From a checkpoint of a small transformer trained on Wikipedia: width 256.
Each number is 128 + 24 x the weight over its row's rms, rounded and kept within 0 to 255. Layers, rows and columns count from 0. The size above them is the row's rms in percent of the matrix's.

# layer 4 MLP down (transposed), 704x256, rms 0.0553, rows 280-297, columns 0-127
size [138 101  99 105  97  86 103  95  84  97  91 100 101 103 101 108 109 103]
[[105  84  71 162  72 122 117 138 123  97 132 122 128 119 141 161 126 123 133 147 113 129  86 117 138 163 104 123 167 145  98 135  81 119  92 130  82 129 104 122 106 132 128 130 121 118 125 131 128 101 113 127 128  68 130  94 165 103 138 104 141 155 138  86 135 137 113  75 117 138 121 131 136 133 127 117 129 115 130 133 128 113 137 139  87 149  84 110 133 129 131 118 134 162 121 132 120 111 130 121 114 147 106 121 128  81 136 154 131 188 165 156 166 119 143 141 140 140 120  99 152 132 148 144 146 122 129 109]
 [139 133 131  99 149  98 124 154 124 122 149 111 166 148 123 121 105 126  97 131 127 145 141 114 133 159 101 113 110 117  83 172 144 113 148 137  98 150 119 176 141 123 137  95  88 116 130 131 139 112 109 134 111 138 123 164 163 101 151 153 165 125 110 118  99 143  92  98 102 127 122 109 164 104 136 122 141  90 131 130 154 170 151 147 114 118 122 112 171  67 126 127 119 144 128 145 121 141 144 124 121 116 115 148 141 138 108  46  89 167 155 108 137 122 101 144 115  99 116 149 145 158 184 102 127 118 125 115]
 [133 174 109 136 123 108 176  98 110 115  86 134 106 123 120  70 130 102 121 163 144 105 145 140  80 124 159 123 103 112  94 145 140 160 132 122 119 161  80 117  97 124  98 118  96  98 126  91 126 145 108 185 103 136 119 132 129  88 125 101 139 118 114 143 139 123 133 134 128 111 128 162 120 120 137 125 114 112  85  91 115 138 166 174 134 106 119 138 122 137 128  90 100 132 109 116 115 133 138 138 108 141 112 100 144 148 123  89 111 127 128 119 166 149 154  85 152 122 157 128 118 101 133  88 100  97 129 152]
 [109 146 151 131 134 119 105 148 153 117 166 108 141  77 129 152 139 160 150 188 142 108 140 159 134 134 142 153 117 145 102  97 135 121 107 141 115 142 137 155  76  96 162 135 150 152 143 108 130 127 109 141 115 103 138 136 130 112 150 159 178 149 146 131 106 166 106 132 161 134 109 119 127 154 138 162 150 112 116 192 138 133 138 170 140 117  86 116 117 118 113 181 128 153  88 156 120 122 168  99 139 149 110 167 167 154 146  97 168  88 155 146 165 113 122  93 127 121 112 147 153 138 150 109 109 114 122 100]
 [118 131 155 160  84 123 102 158 165 109 114 135 107 184 118  35 131 123 149 143 100 149 126 112 117 146 128 137 134 157 102 128 118  90 143 131 104 160 133 125 105 143 125 120 140 111 143 157 104 116 123 116 165 111 116 117 161 136 146 133 106 133 139 162 160 120 172 116 113 138 108 144 156 147 171 148 135 137 183 141 140 140 108 144 179 101 108 112 155 120 124 104 145 124 135 100 121 144 184 128 125 160 123 125 110 100 113 129 161 141 137 113 126 140 130 104 155 123 142 139 174 112 122 141 168 136 112 114]
 [118 159 114 140 161 147 130 167 108 137 126 108 141 117 127 150 114 162 138 140 154 122 149 109  89 133 114  75 124 167 108  89 161  91 113 109 170 114 121 120 149 125 121 105 143 164 160 120 128 161 180 143 144 125 127 147  91 140 145 132  85 184 110 117 111 138 115 114 104 140 133 129  99 120 124 122 160 123 129 129 142 130 119 128 177 131 119 114 131 152 116 108 101 135 124 129 136 126 125 147 142 115 127  75 131 112 125 127 129 157 140 129 109 195 115 116 112  82 142  65 124  90 117 124 162 156  88 172]
 [ 88  86 151 172 128 167  88 127 111 153 107 127 112 144 134 129 155 116 116 116 122  95 122 136 101 136 136 100 148 149 133 131 138 105 123 182  79 111 165 170 146 150 186 128 130 134 156 164 149 109 111 136 129 115 145 151  81 132 118  97 113 161 150 110 118 132 103  95 123 107 140 145 166 160  96 149  71 126 129 135 110 149  87 144 124 124  96 112 101  86 146  95 149 168 112 124 146 112 138  81  99 127 147 126 142 118  97  78 118 151 134 197 168 163 128 151  99 132 136  85 129 135 132 137 151 135  74 101]
 [114 133 133 136  90 113 156 133 140 157 120  89 146 134 139 119 127 170 125 138 117 100 103  89 132 130 164 127 125 130 117 132  98 145 127 128 170 152 111 152 124 165 145 106  74  98 116 121  85 126 166 136 156 182 156 170 146  88 120 140 137 122 141 134 153 122 126 150 129 142 138 130 102  98 104 107  92  90 120 111 113 132 154 119 108 123 122 140 170 133 108 161  79 154 109 123 114 130 134 126 141 142 122 120 104 117 177 115 142 150 182  99 161 124 134 138 120 160 104 132 125 129  69 151 157 103 126 142]
 [ 95 145 120 145 121 129 157 112 140 114 130 128 132 146 106 132 136 138 133 162 135 128 145 122 116 178 125 179 107 120 125 142  92 105 102 106 193 120 108 146 121 209  84  95 136 143 178 153 121 153 150 140 143 138 122 121  82 138  98 153 122 164  84 165 141 182 126 114 154 131 149  90  80 148 133  91  91 125 149 137 107 158 136 110 112 163 145 141 156 176 125  92  78 140 172 117 101 133 112 132 110 130 144 116 152 176 168 167 130 158 161 143 148 144 124 141 126 131 130  99  80  88 136 127 119 101 119  99]
 [126 119 119 142  98  82 174 131 117 104 116  95 147 155 136 118 156 121  87 122 181 130 106  93 121 168 117 152 118 158 145 133 109 161 120 115 104 135 129 114 150 154 173 117  94 117 112 122 102 106 154 132 170 108 128 159 129 100  80 145 206 131 150 144 136  90 143 108 148  82 135 145 111 137 117  80  97 145 131 128 104 113 136 130 125 106 121 151 131 134  98 171 101 172 151 105 119  87 150 172 140 147 133  79  97 128 114  99 119 123 149 147 106 125 157 131  89 108 129  93 151 126  74 132 123 101  93 112]
 [144 114 138  96 140 128 133 120 141 164 188 116 143 123 126 122 129 136 138 126 118 130 126 145 135 118 156 101 150  96 104 112 110 120  80 104  91 166 126 151 108 129 151 136  97 128 139 150 131 129 101 168 160  94 115 147 112 124  70 113 132  92 113 156 156 139 123 123 140 131 143 140 144 175 129 138 144 129 124  94 119 116 158  40 129  85  87 121 162 113 125  96 130 162 114 141  94 116 107 154 131 169  97 124  75 107 115 112 135 125 121 148 106  93 126 151 130 112 131 123 157 107 112 121 147 147 144 159]
 [107 130 155 139 112 128 177 143  87 150 137 124 138 143 142  80 164 119 110 110  91 100 132 118 122 131 148 135 155  84  96 111 148 153 150 121 124 117 128 153 116  82 103 126 112 119 141 163 115 120 140 129 134 155 131  82  86 130  95 128 124 126 107 141 145 109  89 175 128 145 139 126 102 127 110 129 152 139 140 143 130 152 123 117  95 120 138 117 174 117 169 191 130  90 123 139 167 159 102 131  94 156 121  94 159 127 159  95  99 160 101 163 120 118  98 134 153  96 119 141 124 138 109 149 169 101 142 106]
 [141 120 146 108 118 114 103 126 129 158 138 120 177 150 153  89 104 123 154 128 133 142 113 154 122 163 191 122 136 115 131 167 183 116 107 103 133 112 178 134 164 129 110  98 143 140 156 134 110 164 143 147 170 103 118 164 116 128 166 133  85 154  99 104 154 121 122 148 134 173 133  86 140 126 149 108 127  90 128 145 104  99 146 117 177 109 149 118 132 129 128 156 100 160 166 131 111 154 176 146 109 111 127 149 118 132 110 122 130 138 140 121 165 107 125 174 120 104 117 162 121 148  73 147 155 111 163 143]
 [154 125 113 120 102 132  86 134 126 116 159 129 108 125 167 161 169 181 118 112 128 122 121 120  97 168 133 113 142 123 138 114 134 102 144 113 168 179 147 111 107 138 187 109 126 108 130 141 116  96 131 158 135 108 142 133 118 123 172 101 115 133 139  54 136  88 146 139 133  78 151 110 169 124 144 129 145 141 122 139 114 132 152 121 168  94 143 148 150 114 149 113 122 127 119 119  50 119 112 142 100 109 124 119 146 125 129 127 131 133 173 167  84 119 149 170 161 130 135 113 108 148 146 128 169  91 154 132]
 [130 109 135 113  88 128 155 138 173 135 156 162 149 157 149 137 118 134 141 166 142 124 131  86 128 134 132 129 124 162 129 143 169 135 137 119 122 115 143  97 134 126 152 159 128 100 117 110 160  88 107 139 118 120 137 137 144 139 120 137 122 155 147  98 144 130 138 149  95 111 119 153 115 123 140 130 151  88 129 127 138 112 129 136 147 128  59 139 127 109 121 136 126 182 135 110 127  69 157 144 136 134 182 116 110 158  91 148 152 121 170 132 119  73 143 127 176  84 126 138  91 108 112 112 150 116 122 139]
 [134 134 110 119 133 116 156 105 149  97 137 136 129 158 138 194 132 103 133 155  68 160  96 110 126 148 120 123 159 190 132 167 140 188 124  91 169 148  95 133 120 152  92 143 152 150 146 172 119 164  96 120 116 107 126 119 143 130 100 164 135 140 132 107 123 133 109 172 134 124 101 122 148 134 142 119 143 122 124 116 126 117 102  93 153 180 130 113 129  95 129  41 154 163 166 119 110 109 121  98 131 125 121 133 149 166 111 135 109  72 140  87 149 109  90 166 164 114 109 117 118 126 102 134 109 155 142 137]
 [135  90 129 141 126 132 151 115 120 138 134  97 127 134 114 151 143 142 129 159 166 103  98 144 113 113  86 110 115 123 118 142 135 137  38  83  93 128  86 152 102 111 155 170 140 129 100 128 104 153 150 134  86 127 145  91 155 200 147 118 175 152 163 179 162 127 118 116 107 104 129  97 110 124 146 111 125 109 107 126 101 123  91 120 102 118 103 103 114 144 100 146 140 165 117 134 166 142 125 152 142  92 157 129 130 108 104 165 145 103  72 131 191  90 130 108 138 133 106  94 121 121  98 118 149 135 131 102]
 [129 106 105 118 115  97  83 114  94 153 157 116 133 140 124 197 142 134 136 134 141 121 115 133 138 135 115 116  91 128 103 159 106  91 136 119 167 143  98 134 146 118 136 161  84 126 135 132 135 108 128 115 137 108 107 141 117 148 122 151 103 141 162  96 137 133 154 117 120 127 119 124 149 149 138  93 131 118 100 104 149 113 140  60 101 140  96 133 123 145 157 189 118 142 110 134 114 126 121 147 108 139 140 133 113 110 142 151 142 148 161 160 169 131 172 156 139 125 121 105 118 138 108 152 121 126 119 201]]
# layer 4 MLP gate, 704x256, rms 0.0596, rows 281-298, columns 0-127
size [100 103 108  97  85 103  92  81  93  89  97 100 102 102 107 106  99  93]
[[158 146 115 109 148 147 112 136  94 108 118 135 118 136 136 130 155 103 142 151 147 146 147 101 157 138 111 148 138 120 109 143 117 100 206  91 115 139 131 129 130 114 137  54  91 142 120 133 180 129 154 146 130  95 150 165 146 121 134 177 127 148 132 123 143  96 103 120 121 136 147 151 149 146 138 103 125  90 137 195 134 169  97 116 103 141 132 157 124  95 118 151 146 126 115 165 111 136 135 142 135 103 117 142 135 153 118  71 110 116 100 144  97  96 120  77  90 128 118 151 132 189 136 103 182 121 103 112]
 [156 164 160 128 134 100 136 101 155 158 139 103  69 105 104 139 195 120  92 160 123 120 130 146 132 118 117 159  98 153 128 107 181 163 128 134 129 112  99 140 131  83  82 123  79 141 106 103 166 121 142 150 107 152  82 139 135 136 109 135 135 120 140 135 129 148 153 146  95 118 129 128 144 146 149 145  90 124 114 167 120 145 197 134 132 103 114 139  91  95 124 155 126  99 129  93 143 129 129 165 128 161 139 116 133 123 146 119 130  89  98 120 111 118  92  82 141 122 130 144 140 105 157 117 113 119 123 139]
 [198 134  92 165 132 133 103 100 105 140  69 191 114 147 173 114 156 124 105  94 111 125 125 156 133 140 157 143 134 125 144 123 119 139 137 137 145 140  60 112 165 102 129 113 135 149 110 145 115 162 143 111  99 127 136 119 173 148 124 103 114  70 128 133 183 122 189 109 141 124 174 129 129 122 120 130 130 153 154  96 149 144 142 108 138 165 181 148  71 137 114 145 104  69 138 137 145 161 114 121 142 107  99 116 102 103 125 101  92 146 130 119 154 147 143 121 118 112 160 101 128 145 128 117 129 143 103 135]
 [109 124 159 144 120 107 137 101 113 135 136 174 154 130 110 110  87 124 137 118 109 132 158 155 106 143 122 123 164 113 176 140 148  87 133 138 111  94 111 124 137 133  99 104 173 139 102 148  88  81 123 158 137 137 119 141 153 102 150 115 105 132 122 114 111 131 150 162 105 144  96 108 159 117 120 111  96 159 149 104 141 106  85 164 107 113 144 139 132 138  94 132 128 148 126  91 118 137 117 133 140  72 114 144 109 150  89 142 121 100 152 120 165 189 167 144 131 134 113 115 100  98 108  96 123 117 109 150]
 [142 123 124 139 102 170  79 123 126 128 129  84  90 105 133 140 145 120 150 102 142 124 130 135 134 160 158 130 172 150 140  88 142 127 135 119 128 148 106 141  75 128  99 103 156 123  99 133 151 102 102 149 159  90 149  83  94 125 139 145 155 134 129 126 112 151 132 164 145 130 124 113 103 144  92 121 142 171 121 127 115 118 106 156 108 126 148 133  61 125 109 143  74 158 139 102 189  62 153  61  55 159 135 139  76 163 116 140 112 118 122 165  98 104 107 146  95  97 102 144 150 119 136 106 133 125 112 143]
 [132 107 147 116 177 122 111  87 142 158 136  84 115 111 138 126 168 137 166 112 163 113 145 106 119 116 159 108  69 143 108 150 115 142 155 157 137 137 120 140 140 125 111 134 162 136 143 132 136 179 126 148 136 138  99 166 137 132 115  65 140  86 151 141 133  96 133 116 108 123 148 162 117 134 139 117 169 125 114 107 145 127 134  93 126 199 104 135 112  95 129 121 122 133 124 140 113 145 125 133 131 139 132 117 108 155 115 119  77 122 170 153 111  73 133  94  88 157 127  89 161 132 111 102 129 170 123 173]
 [105 109 153 131 118 128 160 124 132 124 147 140 117  92 115 122  94 170 117 150 166 147 111 138 141 126 123 110 114 106 101 147  97 171 112 170 117 141  99 146 159 150 147  93 125 125 102 148 117 112 134 131 123 134  86 162  82  96 123 119 144  86 148 108 113  89 125 133 145 132 143 129 132 111 126  68 141 147 143 122 117 130 138  88 140 151 133 113 116 132 101 127 101  98 135 118 136 140 112 169 190 111 107 148  95 124 144 161 121 104 120  98 103 102 134 173 137 165 122 110 112  81  69 106 125  97 149 160]
 [119 108 128 160 136 115 167 126 147 109  92 157 126 125 141 126 135 121  83 113  99 123 132 134 127 140 121 129  56 166 138 134 117 140 104 139 132  85 114 133 122 138  94 123 164 146 156 100 104 151 120 135 141 146 118  96 157 172 121 191 100 144  97 182 162 142 169 132 173 115 163  98  92 111 167  76 126  91 119 129 133 131 107 134  98 161  95 124 115 124 120 107 122 140 153 106 127 169 141 126 136 124  96 120 117 159 170 110 100 149 135  98 161 145 116 157 162 121 153 131  76 138 153 114 136  88 132 132]
 [113 109 179 108 133 146 185 135 167 128 119 111 150 152 173  79 166  97 113 132 119 115 149 141 125 147 122 115 101 135 141 122 126 134 120 110 164  99 132 116 142 118 122 116 132 161 146 115 102 118 132 135 128 151 134 136 179 139 135 157 120  95 133 141 122 100 121 111 166 126  82 125 112 159 102  98 145 160 135 108  78 123 147 129 128 146  95 133 156 144 123 132 107 115 137 111 130  98 137 157 142 160 184 143 135 171 162 125 121 100 144 116 115 135 133 136 115 136 125 136 115 107  78 130 130  97 133 168]
 [181 169 138 109 146 154 148 130 108 150 140 109 101 113 115 107 148 100 131 142 143 136 120 111 170 141 159 130 143 128  93  80 135 119  90  62 109 128 167 128 102 151 156 120 115 173 132 121 115 134 109 148 140 137 108  96 135 151 146 111 141 164 137 113 156 148 140  92 152 123 109 131 156 142 111 130 141 100 112 160  76 122 127 124 141 132 129  85 135 108 146 159 147 130 182 155 148 105 154 113 154 124  94  74 121 116 107 122  71  81 113 122 126 155 127  99 133  98 105 163 118 113 114 111 156 154 136 146]
 [213 105 144 182 129 161  98 143 165  96 109 130 105 117 108 133 136 120 140 154 179 129 118 112 169 104 123 133 140 121 161 213 114 106 137 157 115 113 137  94 116 128 119 149 150 126 140 136 139  98  73 150 152 120 130 143 143  92 152 113 123 126 134  98  95 113 132 106 138 125 107 124 156 137 125 123 120 140 114  68 126 121 130 147 161 142  99 104 127 162 116 119 162 141 119  85  81  79 165 142 172 155 111 112 113 153 133 139 117 112 140 146 133 132 140 117 103 163 123 143 133  95 102 119 112 100 159 124]
 [134 159 151 149 166 144 145 121 106 121 164 104 144  67 157 151 105  86 149 178 110 133 136 165 130 142 164 114 114 137 113 134 179 154 142  84 145 100 128 127 146 162 186 109 132 109 181 119 118 150 154 164 138 112  91 127  99 121 129 169  80 162 148 102 142 135 148 154 138 110 129 102  99  90 145  98 101 108 126 154 124 152 123  98 174 127 124  94 111 126 145 155 116 137 162 111  87 190 142 145 119 134 128 138 146 108 124 105  81 156 133 127 124 123 120 113 109 107 113 130 107 105  83 185 172 142 145 137]
 [148 113 129  82  79 102 129  53 112 143 123 173  86 127  99  89 132  80 140 138 120 103 115  88 173 101 159 141 165 115 161 127 112 149 121 120  91 114 138 106 114 107 102 125  95 110 123 128 101 116 109 118 136 136 104 131 121 133 119 123 121 156 144 135 116 134 184 129 154 111 147 123 140 149 123 172 101 149 115 133  97 119 129 117 152 101 136  96 124 158  97 120 166 123 135 175 126 144 165 120 135 105 153  83 113 175 123 116 115  87 103 161 120 163 126 149 152  94 111  96 123 136  66 140 110 125 135 106]
 [131 129  90 140 124 144 148  99 115 164 122 184 100  76 103 119 114  98 129 147 158  96 137 123 121 116 141 132 119 118 117 119 143 107 136 170 122  99 124  98 142 135 172 134 132 156 115 130 155 113 147 113 118 143 145 153  99 175 119  96 136 147 117 150 135 156 117 114 113 149 126 153 109 127  96  96 112  98 158 132 152  91 203 162 146 139  87 165 132  99 117 157 172 141 134 124 118 136 135 117 138 140 130  90 132 110 108 113 120 102 114 125 162 133  51 167 151 116 162 135 167 121  95 150 170 139 130 144]
 [149 123 128 105 150 158 106 131 134 150  93 106 148 124  89 136 140 142 155 145 167  95 127 156 126 134 106 129 140 130 136  68 146 102 105 155 112 127 128 174 101 156 146 122 108 119  78 109 132 101 132 125 153 191 121 159 115 133 143 122 145 111 120 108 155 122 164 146  89 127 161 105 105 127 165 151 156 107 101 172  79 152 126 127 135  91 142 109  96 159 142 118 152 128  87 116 167 146  92  89  94 140 116 143 114  95 109 128 100 141 158 147 144 126 168 114 117 149 147 131 119 117 142 134 139 132 151  78]
 [123 157 164  95 126 147 138 127 147 127 141  95 103 161 150 114 124 127 119 121 135 160 119 154 163 132 145 105 127 114 127 109 146 149  83 122 141 128 143 150 111 101 175 139 143 147 149 138 121 112 110 113 142 136 138 165 142 123 138 119 158 126 161 138 118 142 138  89 163  94 158 132 137 129  93 182 142 145 123 121 118  92  74 154 115 112  99 110 154 131 143 162  77 110 113 119 140  89 148  82 150 129 118 128 126  99 175 124 157  92 151 148 108 129 145 116  79 117  92 122 101 136 117 172 102 123 116 162]
 [175 104 123 137 122 162 151 116 105 153 100 137 132 118 117 143 162 154 128 129 160 144 123 176 141 112 155 129 117 152 110  89 125 176 155 113 162 112  98 147  91 116 132 176  90 142 119 133 127 119 128 137 147  85 118 112  78 179 107 130 125 110 119 141 151 130 154 139 100 104 102 110 115 125 154 107 118 150 117  95  87 129 132 127 118 126  97 145 121 109 146 169 157 112 151 189 100 165 154 145 135 114 114 107 145 100 131 110 124 120 136 113 202 123 104 157  93 112 124 108 131 117  81 128 162 112 156 124]
 [137  85 127 112 123 104 151 120 101 129 131 170 158 137  99 145 158 146 114 130 174 103 153 154 138 109 106 137 103 135 101 122 144 140 116 152 142  82  92 158 160  63  87 118  90 135 164 135 137 155 158 144 173 137  91 108 159 143 122 138 136  56 147 100 115 113  87 100 112 137 127 134 102 131 181 126 121 122 121 163 121 171 140 148 141  98 118 144 114 113 130 134 107 145 144 126 123 175 143 104 148 100 153  82 159 110 150 115 126 100  95 149 162 122  92  96 139 100 121 179 130 111 144 132 111 110 141 113]]
# layer 4 MLP up, 704x256, rms 0.0572, rows 281-298, columns 0-127
size [102  97 108  99  85 101  91  83  95  93  97  97 100 100 108 112  99  89]
[[107 145 145  86 134 151 114 141 105 117 119 122 153 156 161 118 126 127 128 145 143 144 103 128 115 139 123 106 133 138 107 159 118 111 206 107 109 156 126 144 135 176 151  69  95 144 141 109 142 138 140 123 124  99  90 130 110  95 144 164 129 135 170 139 106  95  93 126 121 134 140 137 193 108 138 103 139  85 142 171 144 139 116 116 123 152 140 156 141  92 124 117 103 123 147 186 138 124 159 119 133 128 124 108 128 140  99  83 112 128 109 186 110 127 123 138 108  97 131 153 128 172 147  96 168 124 100 110]
 [146 149  74 148 102 161 197 110 119 119  91 137 136 134 172  96 126 152 162 107 130 118 163 160  95 120 148  96 128 116 131 130 116 153 128 118 111 171 113 133 101 147 117 138 158 105 147 103 106  98 135 169 116 118 104 104 105 114 114 124 140 121 113 136 141 127 139 134 156 129 117 202  85 139 107 111 152 130  65  75 166  96 106 140 110 148 123 137 134 129 119 112 114 147 108 164 123 115 158  98 132 104 134 108 124 147 136 111 111 107 124 110 157 123 168 114 104 121 138 122 153 135 129 166 118 139 143 157]
 [122 171 177 108 167  92 132  96 135 106 157 138 158 127 120 127 108 125 147 136 130 108 171 120 133 100 115 102 124 107 122 106 135 108 131 158 111 135 156  80 148 118 174 158 182 142 178 107  93  98 119 166 145 134 155 122 165  85 148 141 178 134 144 149  88 158 104 138 165 125 127 126 134 115 115 130 186 139 110 153 117 130 108 164 155 123 129 131 170 117 135 120 147 149 149 135 117 124 150 132 122 154 166 134 148 138 135 147 184 133 150 140 106  96 160  93  97 126 135 153 147 147 110  83 129 160 115 129]
 [157 122 125 161 137 144 138 139  99 132 115 164 149 103 161 150 172 166  95 157 128 143  90 134 121  88 159 108 107 114 114  97  93 129 138 145 140 115 143 117 143 150 127 164 124 120 167 111 134 115 143 154 121  65 157 164 139 150 124 104 127 145 149 141 141 102 121  86 129 115 190 102 132 126 180 133 120 138 124  93 147 141 130  75 169 140 110 117 137 106  97 113  73 118 127 159 102 168 155 159 142 134 150  97  98 111 123 116 131 124  94 125 130  84 117  86 109  99 127 107 115 123 157 119 133 121 130  97]
 [174 147 112 135 122 141 119 155 123 140 129  98 100 125 149 126 121 145 115 154 114 166 127 137 131 132 129 156 118 138 142 136 146 133 156 141 123 169 104 140 127 159 110 108 152 148  86 137 155 121 105 110 139 100 146 107 132 122 163 147 143 165  91 107  70 170 148 169 170 167 114 144 127 187  94  91 154 149 123 124 118 101 129 146 137 148 109 133 106 107 134 143 105 167 124 146 130 105 107 132 101 158 111 153  71 147 138 128 104 132 125 137 108 171 129 153 126 114 103 117 153 130 146 110 100 117 154 145]
 [155 109  98 163 142 140 118 113 136 119  70 112 150 182 139 129  92 138 152 127 137 144 133  82 117 119 139 154 145 161 103 137 149 124 151 162 156 131 110 150 107 124  89 126 166 124 146 111 119 148 128 123 149  99 115 111 133 145 127 132 130 135 115 106  82 177 122 168 110 106 154 162 144 158 119  97 126 104 146 133 103 152  99 175 142 163  74 131  97 127 119 146 127 132 120 129 158 137  96 117 126 117 122 108 144 148 120 104 124 135 143 165  93 133 107  93 144  97 108  99 123 141 120 112  97 174 124 155]
 [103 129 152 178 128 122 163 116 126 142 102 121 132 183 139 120 101 127  85 141 103 148 134 105 118 148 119 107  95 147 128 144 148 129 124 154 160 113 122 151 123 161 102 112 111  79  98  88  84 150 118 133 112 169 147 162 113  93 111 143 159 125 175 154 118 131 114 116 124 110 131 146 125 101 108 128 142  87 119 115 113 149 112 163  95 127 103  97 144  78 142 155 114  85 132 128 128 102  80 118 161  92 134 129 115 124 192  79 125 142  89 173 152 129 126 163 112 152 121  80 151 112  89 155 169 133 114 126]
 [162 113  84 145 101 103 146 136 158 124  87 131 119 109 123  92 125 110 168 119 102 104 131 150 118  80 122 119 113 132 102 137 130  85  97 156 127 151 113  84 117  86  86  81 159 100 141 111  72 121  93 137 106 142 129 122 124  93 160 117 100 119 155  97 104 172  93 165 131 130 125 124 133  98  84 143 117 141 106  96 135 131 164 137 129  87 159 132 103 154 140 125 161 115 132 129 134 125 120 166 108  89 109 141 106 185  94 112 142 141 132 103 133 151 103 132 104 134 164 156 151 114 104 109 152 147 109 127]
 [ 74 121 133 128 147  96 148  98 109  74 158  65 119 164 139 107 136 107 140 135 129 188 147 110 154 134 143 129 117 139 102 135 123 171 125  98 101 100 124 105 140 131 141 113  89 142 117 115 124 110 152 126 148 115 149 164 125 113 110 165 151 132 144 144 131 115 127 130 142  95 141 132 137 133 111 117 152  89 138 121 128 100 122 127 118 118 113 187 137 125 152 147 137 115 165  98 138 126 122 145 160 116 115 150  79 112 161  86 134 126 113 120 128 143 145 160 114 110 151 137 143 106 124 160 151 151 166 107]
 [150 130 106 132 137  99 169 157 150 152 132  42 114 111 104 133 136 161 119 141 120 143 106  89 136 128 161 152 148 139 117 114 113 139 121  78  85 125 152 131 108 118 132 124  96 112 118 133 115 172  81 129 112 146  97 122 108 148 112 127 111 119 118 153 144 159 117 142 142 121  97 143 124 118 100 139  84 124 137 118  83  95 174 111 105 113  88 112 122  90 148 121 139 147 133 128 109 131 119 122 147 166  86 118 141 131 104 129 155 124 122 126 110 102  86 171 164 128 154 124 169 111 135 135 147 138 143 116]
 [ 79 111 133  87 115 117 155  78  72 121 142  88 126 140 178 106 175  93  87  91  80 124 131 120 125 140 160 112 118 145 103  67 132 133 136  95 129 125 132 142 176  89 103  97  94 141 136 137 104 126 171 127  96 159 130 113 130 157  63 110 125 126 148 108 141  88  91 139 142 127 143 134  76 131 123 177 121 114 115 131 136 134 127  82 105 115 129 125 140 112 147 125 104 155 146 144 200 128 145  91 126 123 139 126 166 147 137 114 160 123 134  99 126 112 127 135 158  99 117 119 136 127 153 138 158 111 109 142]
 [136 113 100 130 169 131 127 115 176 151 125 117 121 113 135 131  80 136 139 126 154 127 137 136 124 158 104 139 128  95 120 128 107 153 128 132 107 114 156 102 148 120 120 173 145 147 145 137 140 170 121 141 101 113 136 140 117 127  81 166 111 130 117 169 139 150 112  72 125 140 133 143 120  92 121 102 130 133 158 131 121 105 118 148 169 102 104 127 130  82 134  93 150 119 137 125 130 129 150 105 166 147 134  81 119 139 135 166 118 134 110 134 184 126 113 168 170 191 104 136 132 126 141 159 116 194 160 163]
 [101 123 122  87  77 113  88 101 106 133 163 130 107 133 118 123 102 114 148 139 107 112 118 123 174 157 130 124 165 122 144 153  91 127 126 121 113 122 146 111 109 113 154 126 109 105 126 197 126 110 133 111 143  88 139 121 149 139 134  98 104 153 141  61 121  87 147 107 121 103 130  97 156 117 138 140 111 140 147 141 108 134 122 106 181 136 152 102 133 142 116 137 165 135 117 147  83 156 121 128 141  81 141  92 147 158 102 131 120 120 144 145 125 161 181 160 173  95 128  73  73 139 121 102 141 111 143 103]
 [122 138 108 144  94 136 130 107 127 148 128 142 126 133 139 130 102  99 131 158 118  86 120 105 113 152 133 146 120 100 106 165 143 101 107 140 137 113 135 115 138 136 169 195 112 135 158 146 153 109 114 113 119 152 143 126 128 151  95  96 142 157 111 146 134 157 130  80  94 150  89 170  94 103 104  94 126  72 159 127 140  91 175 147 129 167  52 163 127 137 151 140 156 141 124 141 121 117 117 101 159 131 183  81 148 151  81 139 127 121 122 131 139 117  86 146 129 103 163 110 109 101 126 126 139 129 153 174]
 [137  95 186 115 129 118 136 103 154  95 106  63 160 185 136 150 170  85 117 122 156 115 118 126 161 167 121 138 123 146 106 115 145 137 113 145 140 157 125  96 122 128 120 136 117 113 116  83 160 118 133 137 116 138 109 172 118 118 101 134 168 164  98 101 157  79 167 143 171 176 154 113 142 136  97 100 108 108 121 122 122 131 123 131 142 168 151 113 117 122 152 115 163 136 110 133 161  96 118  93 131 156 137 129 128  78 107 129 126  99 161 145 104 140 115 122 134 131  90 109 147 110 192 160 136 137 149 126]
 [139  86 123 185 148 126 146 133 145 137 111 109 137 109  99 114 125 163 132  87 185 150 148 120  78 114 113 104 136 139 178  94 141 128 132  96 137 151 106 149 111 125 139 137 126 159 130 125 161 116 130 143 153 145 150 131  81 138 139 116 173 146 101 155 133 160 141 162  84 146 121 120 137 129 137 114 136 123 110  96 100  93 117 122  69 125 137  89 144 147 117 116  98 148 117 116 128 148 100 122  91 126 128 120 151 168 115 101 171 134 142  96 127 118 107 103 141 168 144 121 139 112 102 171 153 108 128 160]
 [114  99 112 103  79  93 121  84  72 140 132 117 142 152 117 175 141 103 137 126 137 127 129 161 105 143 129 127 136 140  75 100 138 156 123  96 183 121 121 143 140 135 169 183 115 149 141 147 140 131 131 111 139 123 124 105 102 158 156 145 128  96 111 120 149 128 149 119 104 132  79 114 117  72 174  78 134 129 125 116  96 136 119  73 126 164  58 124 126  95 185 174 148 125 169 180 107 144 112 147 142 133 128 104 163 112 108 142 148 160 152 127 164 166 149 162 116 103 126  95 133 137 118 104 125 117 136 163]
 [129 181 138 149 170 175 125 176 145 133 119 119 125  95 120  74  91  97 155 113 106 171 113  82 129 151 160 110 177 116 188 110 107 142 147 158 123 140 125 102 138 139 137 114 131 117 119 139 154 146 155  99 114  90 194 142 122 115 138 122 150 134 122 146 142 129 112 136 105 134 157 128 126 128 103 147  82 179 141 120 111  92 136  88 122 154 178 117 163 100 105 113 109 111 114 139 144 114 115 131  69 129  74 155 106 145 129 108 107 104 127 106 128 117 136 199 122 142 137 125 139 144 150 100 171 167 163 119]]